Weights of a small GPT-style language model, trained from scratch on English Wikipedia.
Size: 10 layers, width 640, 5 heads of 128, MLP 2560 squared ReLU, 70.1M parameters.
Each number is 128 + 32 x the weight over its row's rms, rounded and kept within 0 to 255. Layers, rows and columns count from 0. The size above them is the row's rms in percent of the matrix's.

# layer 2 MLP down (transposed), 2560x640, rms 0.048, rows 446-483, columns 560-599
size [ 98  96 102  95 104  98 100 102  97 101  96 101 100  98 112  97 117 104  92  94  96 102  96 100 107  96 102 102  97  99  98  99  93  93 102 100  94 110]
[[184 153 135 111 150  81 148 145  77 100 124 102 109 157 126 133  96  91 139 112 139 139 187 113 138 135 167  75 140 138 167 102 100 146 163 157 132 107 155 141]
 [154 139 144 127  96 184 128 132 167  96 187 112 170 218  88  89 130 163 159 112 102 128  46  53  86 137 105 100  63 105 118 112 140 159 139 102  78 104 127 119]
 [ 88 146 107 129 100 103  97 129 136 108 135 138  94 101  87 140 139  94 114 129 142 123 191 117 147 103  91 141 101 128 174 132 112 153 145 109 156  90  31 142]
 [ 85 116 130 202 175 105 145 112  62 107 135 113 125 161 145 158 132 146 106 172 164 167 150 138 145 154 181 186  78  82 137 108 121  56 104 134 151  95 125 139]
 [154 140 148 134 111  89 111 143 125 156 110 102 191 110 108  87 174 140 122 131 179 142 148  83 113 112 120 182 109  97 103 118 151  63 104 146 183 138  96 158]
 [157 132  68 121 123 140  80 226 147 149 135 147  98 172 139 107 106 130  76 111 136  90  48 124 113 129 105 193 130 149 149  44 147  88  75 171  95 131 145 163]
 [149 123 110 125 101 114 125 142  91 135 179 161  90 140 111 158 141 113 145 146 205 114 166 109 117 116 179  94 139 127 178 152 104 108 144 129 152  95 155 145]
 [156 129 115 140 136 123  94  59 141 180 164 127 148 150 108 178 101 212 102 180 189 141 105  71 129 163 154 162 136 144 142  98 150 129 136 132 126 117 137 141]
 [ 89 105  89 142 170 147 105 153  30 148 102 123  97  86 105  84 125 151  77 131 104 120  94 118 124  86  66  99 142 193 141 119 121 101 143 162 141 105 132  52]
 [172 135 101 170 124 143 109 127 106 197 141 187 150 154 109 182 116 103 159 125  99 205 124 152 186 153  65  98 101 109 120 130  84  85 138 160 175 143 101  61]
 [120 138 111  88 134 106 152 200 111 104  74 102 151 160 146 158 111  98 123  78 179 134  95 116 155 136 126  84 104  86 137 103  90 119 101  91 115 130 121 151]
 [198  74  97 132 119 115 144 133 167 138 126 156  92 172 114 129 122 152 164 141 166 123 154 106 102 145 130  45 167 102 218  68 108 100  94 140 119 119 115 204]
 [138 132  91 116 125  80 148 166  99 163 164 127  99 153  99 145 109 126 171 168  72 119 175 210 139 146 160  84 134 131 124 118 118 130 135 121 140 165 136 133]
 [140 164 123 173 136  57 135 128 156 131 139  94  81  92 122 154 163 158  98 110 166  96 140 163 159 151  94 120 101 107 111 135  87 104  74 104  83  81  92 134]
 [150 189 119  92 103 141  80  98 173 125 150 130 125 143 159 120 125 100 137 119 109 148 122 192 119  70  55 184 155  92 118 127 133 118 142 131 125  51 115 103]
 [132  76 141 142 137 142 130 157 142 142 103 111 108  89  75  90 191 102 145 142 180 110 136 138  85 129 104 137 152 132 119 155 116 105 125 108 129 143 193 145]
 [160 147 153 132  93 124 162 126 132  91 135 114 104 121 150 161 187 185 137 170 107 115 175 118 155  84 110 107 220  90 124 100 117 143 163 136 117 166 176 151]
 [192 140 106 156 198 154 124 120 125 144 107 124 110 115 182 143 117  72  84 126 105 147 146 124 181 133 144 116 119 123  93 145 152 140  99 145  91 112 170 107]
 [130 151 147 127 144 103 157 112 137 128 128 157  68 123 103 174 114 114 201  80 116 162 115 121 173  75  47 125 146 104 121 154 129 156 192  82 105 124 102 132]
 [126 177  67 132 134 131 132 161 113 117 163  95 114  93  81 108 172 118 136 133 127 116  99  86 134  94 139 113  95 107 116 147 136 141 143 122 149 117 122 130]
 [131 141 143 106  69 101  83  88 191  61 145 129  93 128 134 146 118 119 168 149  86 136 121 180 112 141 101 199 151 108  74 167 151  97 140 109 161 109 124 147]
 [116 103 124 184 145 102 152 146  69 101  71 165 133 143 164 171  91 116 112 136 165 107 107 152 120 146 186  90 124 178 160  77 175 108  97  96 112 157 152 151]
 [127  94  35 155 108 114 132 147 154  97 104  98 133 150 126  95 166 147  91 102 157 140 103 158 102 114 169 196 124 128 135 128 100 133  72 149 122 112  76 140]
 [111 107  95 162  80 134 119 133 183 165 182 166 138  71 136 187 146 148 138  98 162 121  63  81 148 104 155 117  52 123 108 194 163 129 159 204 163 150 152 100]
 [100  99 113 112 142 105 156 131 159  59 116 136 148  95 122 135 148 176 119 118  90  97 143 147 107  86 125 123 149  86 126 155 121 123 156 168  92  88 140 160]
 [147 190 105  99 125  53 152  68  98 148 139 172 147 139 105 155 161 166 109  91 143 120 112 159  92 116 131 108 118  65 131 103 107 160 120 144 113 134  72 113]
 [ 56 174 114 101 104 147 116  86 185 121 120 114 126  93 146 152 111 138 207 151 146 165  79 126  75 123  83 129 131 151 158 109 120 139 140 170  92 134 107 145]
 [131 102  99 176  52 123 159  85 151 145 132 123 101 130 149 156 140 184 143 132 178 176 154 136 114 121 148 103 114 154  63 180 113 116 166  78 156 136  95 165]
 [200  91 147 138 128 163 172 173 155 130 123  86 103  65 168 128  89 104  74 146 146 124 151 136 115 148 133 159 105 119 111 105  57  97 126 112  96 115 126 189]
 [107 105 107  79 113 116 170  91 178 145 122  98 147 145 158 129 123 136 152 143 118 135 109 135  98 102 120  78 107 125 132 131 154 113 143 136 111 162 135 173]
 [145  94 116 137 196 116  52 122 149 100 100 130 125 131  90 168  38 120 117 112 234  63  94 124 131 158 116  86 124 182 166 152 119 117 133 106 113 112  88  97]
 [130 100 171 152 133 138 145 134  76  49 133 157 155 128 146  89  73 105  94  82 151 148 121 146 161 136 137 184 132 172 110 185 147 128 125 149 183 115 144 137]
 [173  80 109  76  65 121 117 159 118  87  82 144  55 154 130 111 109 137 136 144 132 127 230 139 121 172 105 156 151 156  76 132 130 114 105 102 103 116  89 130]
 [164  95  80 111 106 116 147 212 154 104 124 101 140 121 104 130 146 121  97 149  80 106 120 121 166 108 140 124 125 113 133 127  68  78  91 103 142  71 127 125]
 [176  71 206 129 101  97 115 154 103 141 173 102 108  95 170 116 144 127 102  84 132 102 151 164 110 119  89 118 173  98 159 107 146 162 162 103 116 181 111 152]
 [135 104 124 132 117  81 159 121 115 154  74  51  58 115 135 102  85 165 150 110 144 122 141 128 156 138 121 136 108  96 140 119 149 168  97 113 209 187 115 176]
 [155 121 119 135 130 165  86 121 180 139 100 100 121 121 125 146 143 150  36 188  88 169  96 124 109 110 104 147 121  92 143 137 100 100 121  69 127  94 133 143]
 [125 122 147 172 114  88 109 124 139 102 125 105 123 184 129 139 143 101 189 151 132  93  69  45  86 138 157 123 135 159 128 208 134  96  94 120  78  97 113 152]]
# layer 2 MLP up, 2560x640, rms 0.189, rows 447-484, columns 560-599
size [ 90 100  92 102  92 100 103  97 113  96  99  93  94 114 102 114 103  91  92  96 103  93  99 106  86 101  98  97  96 101  96  86  97 101 102  92 115  95]
[[115  89 144 135 163 101 181 131 182 128 171 129 166  71 173 110 108 148 117 158 107 161  66 120 119 141 124 114  91 122  72 115  94 112 129 119 116 141 124 164]
 [ 79 153 124 128 121  85  71 131 120  93 160  97 119 121 109 165 142 154 102  90 142 165  73 153  91  90 121 171 174 119 178 189 110  80 149 129 124 125  90 168]
 [116 114 110 239 158  90 118  97 127 172 126 133 152 153 159 148 119 162 131 177 115 232 176 182 127 142 158 149 135  75 137  94 177 145 121  86 123 146 161 130]
 [212 112 176  94 110 121 169 114  79 104 160 127 183  84 114 120 100 125 172 190 136 182  50 111  75 118 143 145 175  97 153  47 131 141  99 112 129 106 186 172]
 [171 151 101 100 169 175 177 123 142 153 123 151  63 155 137  86 100  85 139 162 103  98 109 143  97 129 127  92 136 178 136 134 101 153 102 147 152 154 137 147]
 [196 122  82 122 124 121 128 114 154  47 165 135 159  91 124  92 207 141 161  90 146  77 105 115 144  68 150 107 122 125 131 160 117 144 118 123 146  91 153 112]
 [152 109 123 129 116  83 123 174 128 101 111 133 155 132 141 187 104 120 149 176 169  88  77 105 137 112 159 116 159 128 133  84 199 114 174  83 104 137 173   8]
 [158 163 105 105 106 159 150 131  92 158 115 171 170 103  96 161 143 148 130 124 122  94  34 156 140 135 110 151 144 110 128  87 136 146 125 123 121 128 168  50]
 [136  93 109 186 111 129 154 162 112 142 130 160 107 166 123 105 139 160 151 136 152  69 117 107 141 142 115 132 153  45 115 109  69 111 147  88 118 147 127 140]
 [159  61 114 182 115 125 101 191 122 146 129 132  98 150 134 123 124 203 164 141 197 172 173 133 113  84  76 111 139  75  98  66  65 121  85 102 101 160 111 115]
 [166 126  87 142 125 121 160 129 183 153 101 106 114 153 138 144  55 140 150 161 145  83 134 125 129 124 145 139 205 127 134 150 181 112 111 170 122 110 139 151]
 [135 105  99 119 109 136 162 163 164  97 138 125  83 143 145  69  73  95 116 168  59 124 179 184 187 101 134  93 172 128 112 152  52 120 119 118 156 116 103 128]
 [130  93  79 169 131  66 123 104 116 116 139 121 110 106 141 110 131 109 110 191 179 122 121 108 157 110 192 194 163 124  99 117 118 127 107 115  89 113 158 105]
 [140 132 101  82 105 143  95 103 188  95 131 110  79 109 159 132 132  88 111 158  89 109 158 163 138 128 117 139 140 178 145 104  90 134 160 153 170 196 104 114]
 [ 91 126 139 100 156  89 138 128  77 174 140 140 136 141  97  90  92 109 135 139 181 105 116 104 116 165 148 147 120 124 137 150 101 155 144  69  73 162 117 148]
 [128  89 147 122 140 138 121 146 123  75 196 117 153 156  85  92 152 143 122 175 126  80 107  88 103 149 113 106 146 114 145  98  94 123 110 164 151  99 130 108]
 [191  93 176 146 111 131 128  89 108 133 151 134 141  87 145 129 109 128 148 124 126 100 146  91 100  93 139  84  59 135 184 113 122 169 109 130 168 132 190  55]
 [148 124 106 153 181 120 137  76 138 184 143 188  72 100  82 128 109 117 171 135 147 149  92 120 162  53  66 102 103 112 142 171 140 112 135 107 109 130 179 123]
 [155  57  97 143 144 156 113 134 115 163 166 176  91 120 129 121  99 130 105 135  80  81 150 102 113  86 155 171 195 131 138 151 128 119 128 165 131 129 152 141]
 [195 142 163  69 120 130 105 150 103 131 176 141 124 139  99 140 150 192 185 154 140  98 112  74 115  76  94 208 132 128  67 146 114 152 162 148 179 167 192 156]
 [ 78 181 111 181 146 128 124 179 125 118 119 144  46 112 139 109 128 160  99 150  77 110 127 129 196 100 150  94  86 123  71 158 129 139  86 114 113 155 123 133]
 [130 110 141 151 132 108 136 145 167  95 136 139  60 115 108 103 155 114 165 129 164 131 157 153 133 130 163 196  77 140 125 146 195 105 126 134 111 116 100 149]
 [134 122 114 148 131 182 178  82 145 103 164  79 149 129 102 103 127 144 124 134  93 199 114  82  99 122 129 118 139 135 115 147  65 174 137 101 157 144 168 118]
 [105 122  93 104 157 133  94 113 134 124 111  93 126  87 103 145  82 150  94  74 141 141 177 152 145 104 124 159 196 181 128 130 148  86 159 149  86 153 162  79]
 [194 153 120  48  85  98 128  70  94 119 121 150 112 122 117 147 141 133 139 119 176 157  71 172 141 106  91 117 142  75 125 111 104 167 160 158 209 156 129 119]
 [ 94 159 108 112 149 137  19  85 125 134 127 153 161 135 110  94 103 132 196 135 143 163 136 129 128 131 128 133 146 136 110 104 132 134 110 160 110  97  71 137]
 [130 145 155 118 129 167 146 121 144  89 123  78 158  75  86 106  90 142 146 132  72 115 144 141 117 132  46  81 131 146 132  76 127 198 111 125 116 170 119  85]
 [146  65 199 125 153 118 103 139 138 133 136 115 122  97 133  40 148 138 106 230  60 117 114 117 151 109 116 159 126 168 105 148 141 146 154  65 172  87 188 153]
 [134 112 148  42 123  95 117 117 140 171 143 121 133 177 165 108  83 116 122 118 127 102 117 137  78 142 145 132 131  94  82 138  96 130 136 152 102 159 132  99]
 [ 96 104 160  87 145  79  62 152 172 124 110 140 127 114 128 107 128 131 137 125 141 182 101 124  94 137  90 159 122 187 148 139 101 121 122 136 108 146 106 103]
 [159 126 116 124 149 152 158 200 173 145 139 141  92 123 103 156 140  93 179 160 154 139 119 128 112 104  77 174 105 157 135  82  93 120  92 114 112 154 132  89]
 [160 135 150  89 130 113 101 188 111 121 144 186  96 125 154 119  52 101 123 159 106  98 141 127 131 151 145 166  90  97  76 110 107 139 168 135 177 136 101 112]
 [172 141 134 120 197 124 115 151 163  59 103 123 150 121  87  87 174 122 145 147  93  47 134 123 139  81  89 149 145  99 136 109  84 192 100  91 172 174 138 112]
 [122 164 100 107 211 140 160 199 107 168 158 147 168 154  76  75  62 132 159 167  77 158 138 125 175  92 101 121  49 102  97 148 135 133 107 104 222 110 163 100]
 [108 141 165 185 176 149 144 130 125 166 100 151  77 122 159  71 157 132 132 140  98  98 146 164 137  80 139 111 110 136 123 134 175 116 157 165 131 114 125 118]
 [125  95 142 169 170 135  91 120 108 125  88 168  72 133 103  73 115 240  99 164  61 160 129 140 118  81 105 122  69 115 147 120 182 118  62 102 151 125 100 127]
 [131 170 125 115  96 162 118 141 102 132 140  91 167 162 111  99 131 113 107 137 132 101 113  88 152 107 112 136  94 108 174 119 139 140 107 120 160  84 155 146]
 [207 114 122 118 130 111 132  98 148 151 141 111 153 118  99 125 121 140 109 139  66  99 108 139 221 136 169 133 118 109 116 144 123 149 155 160 169 110 172 169]]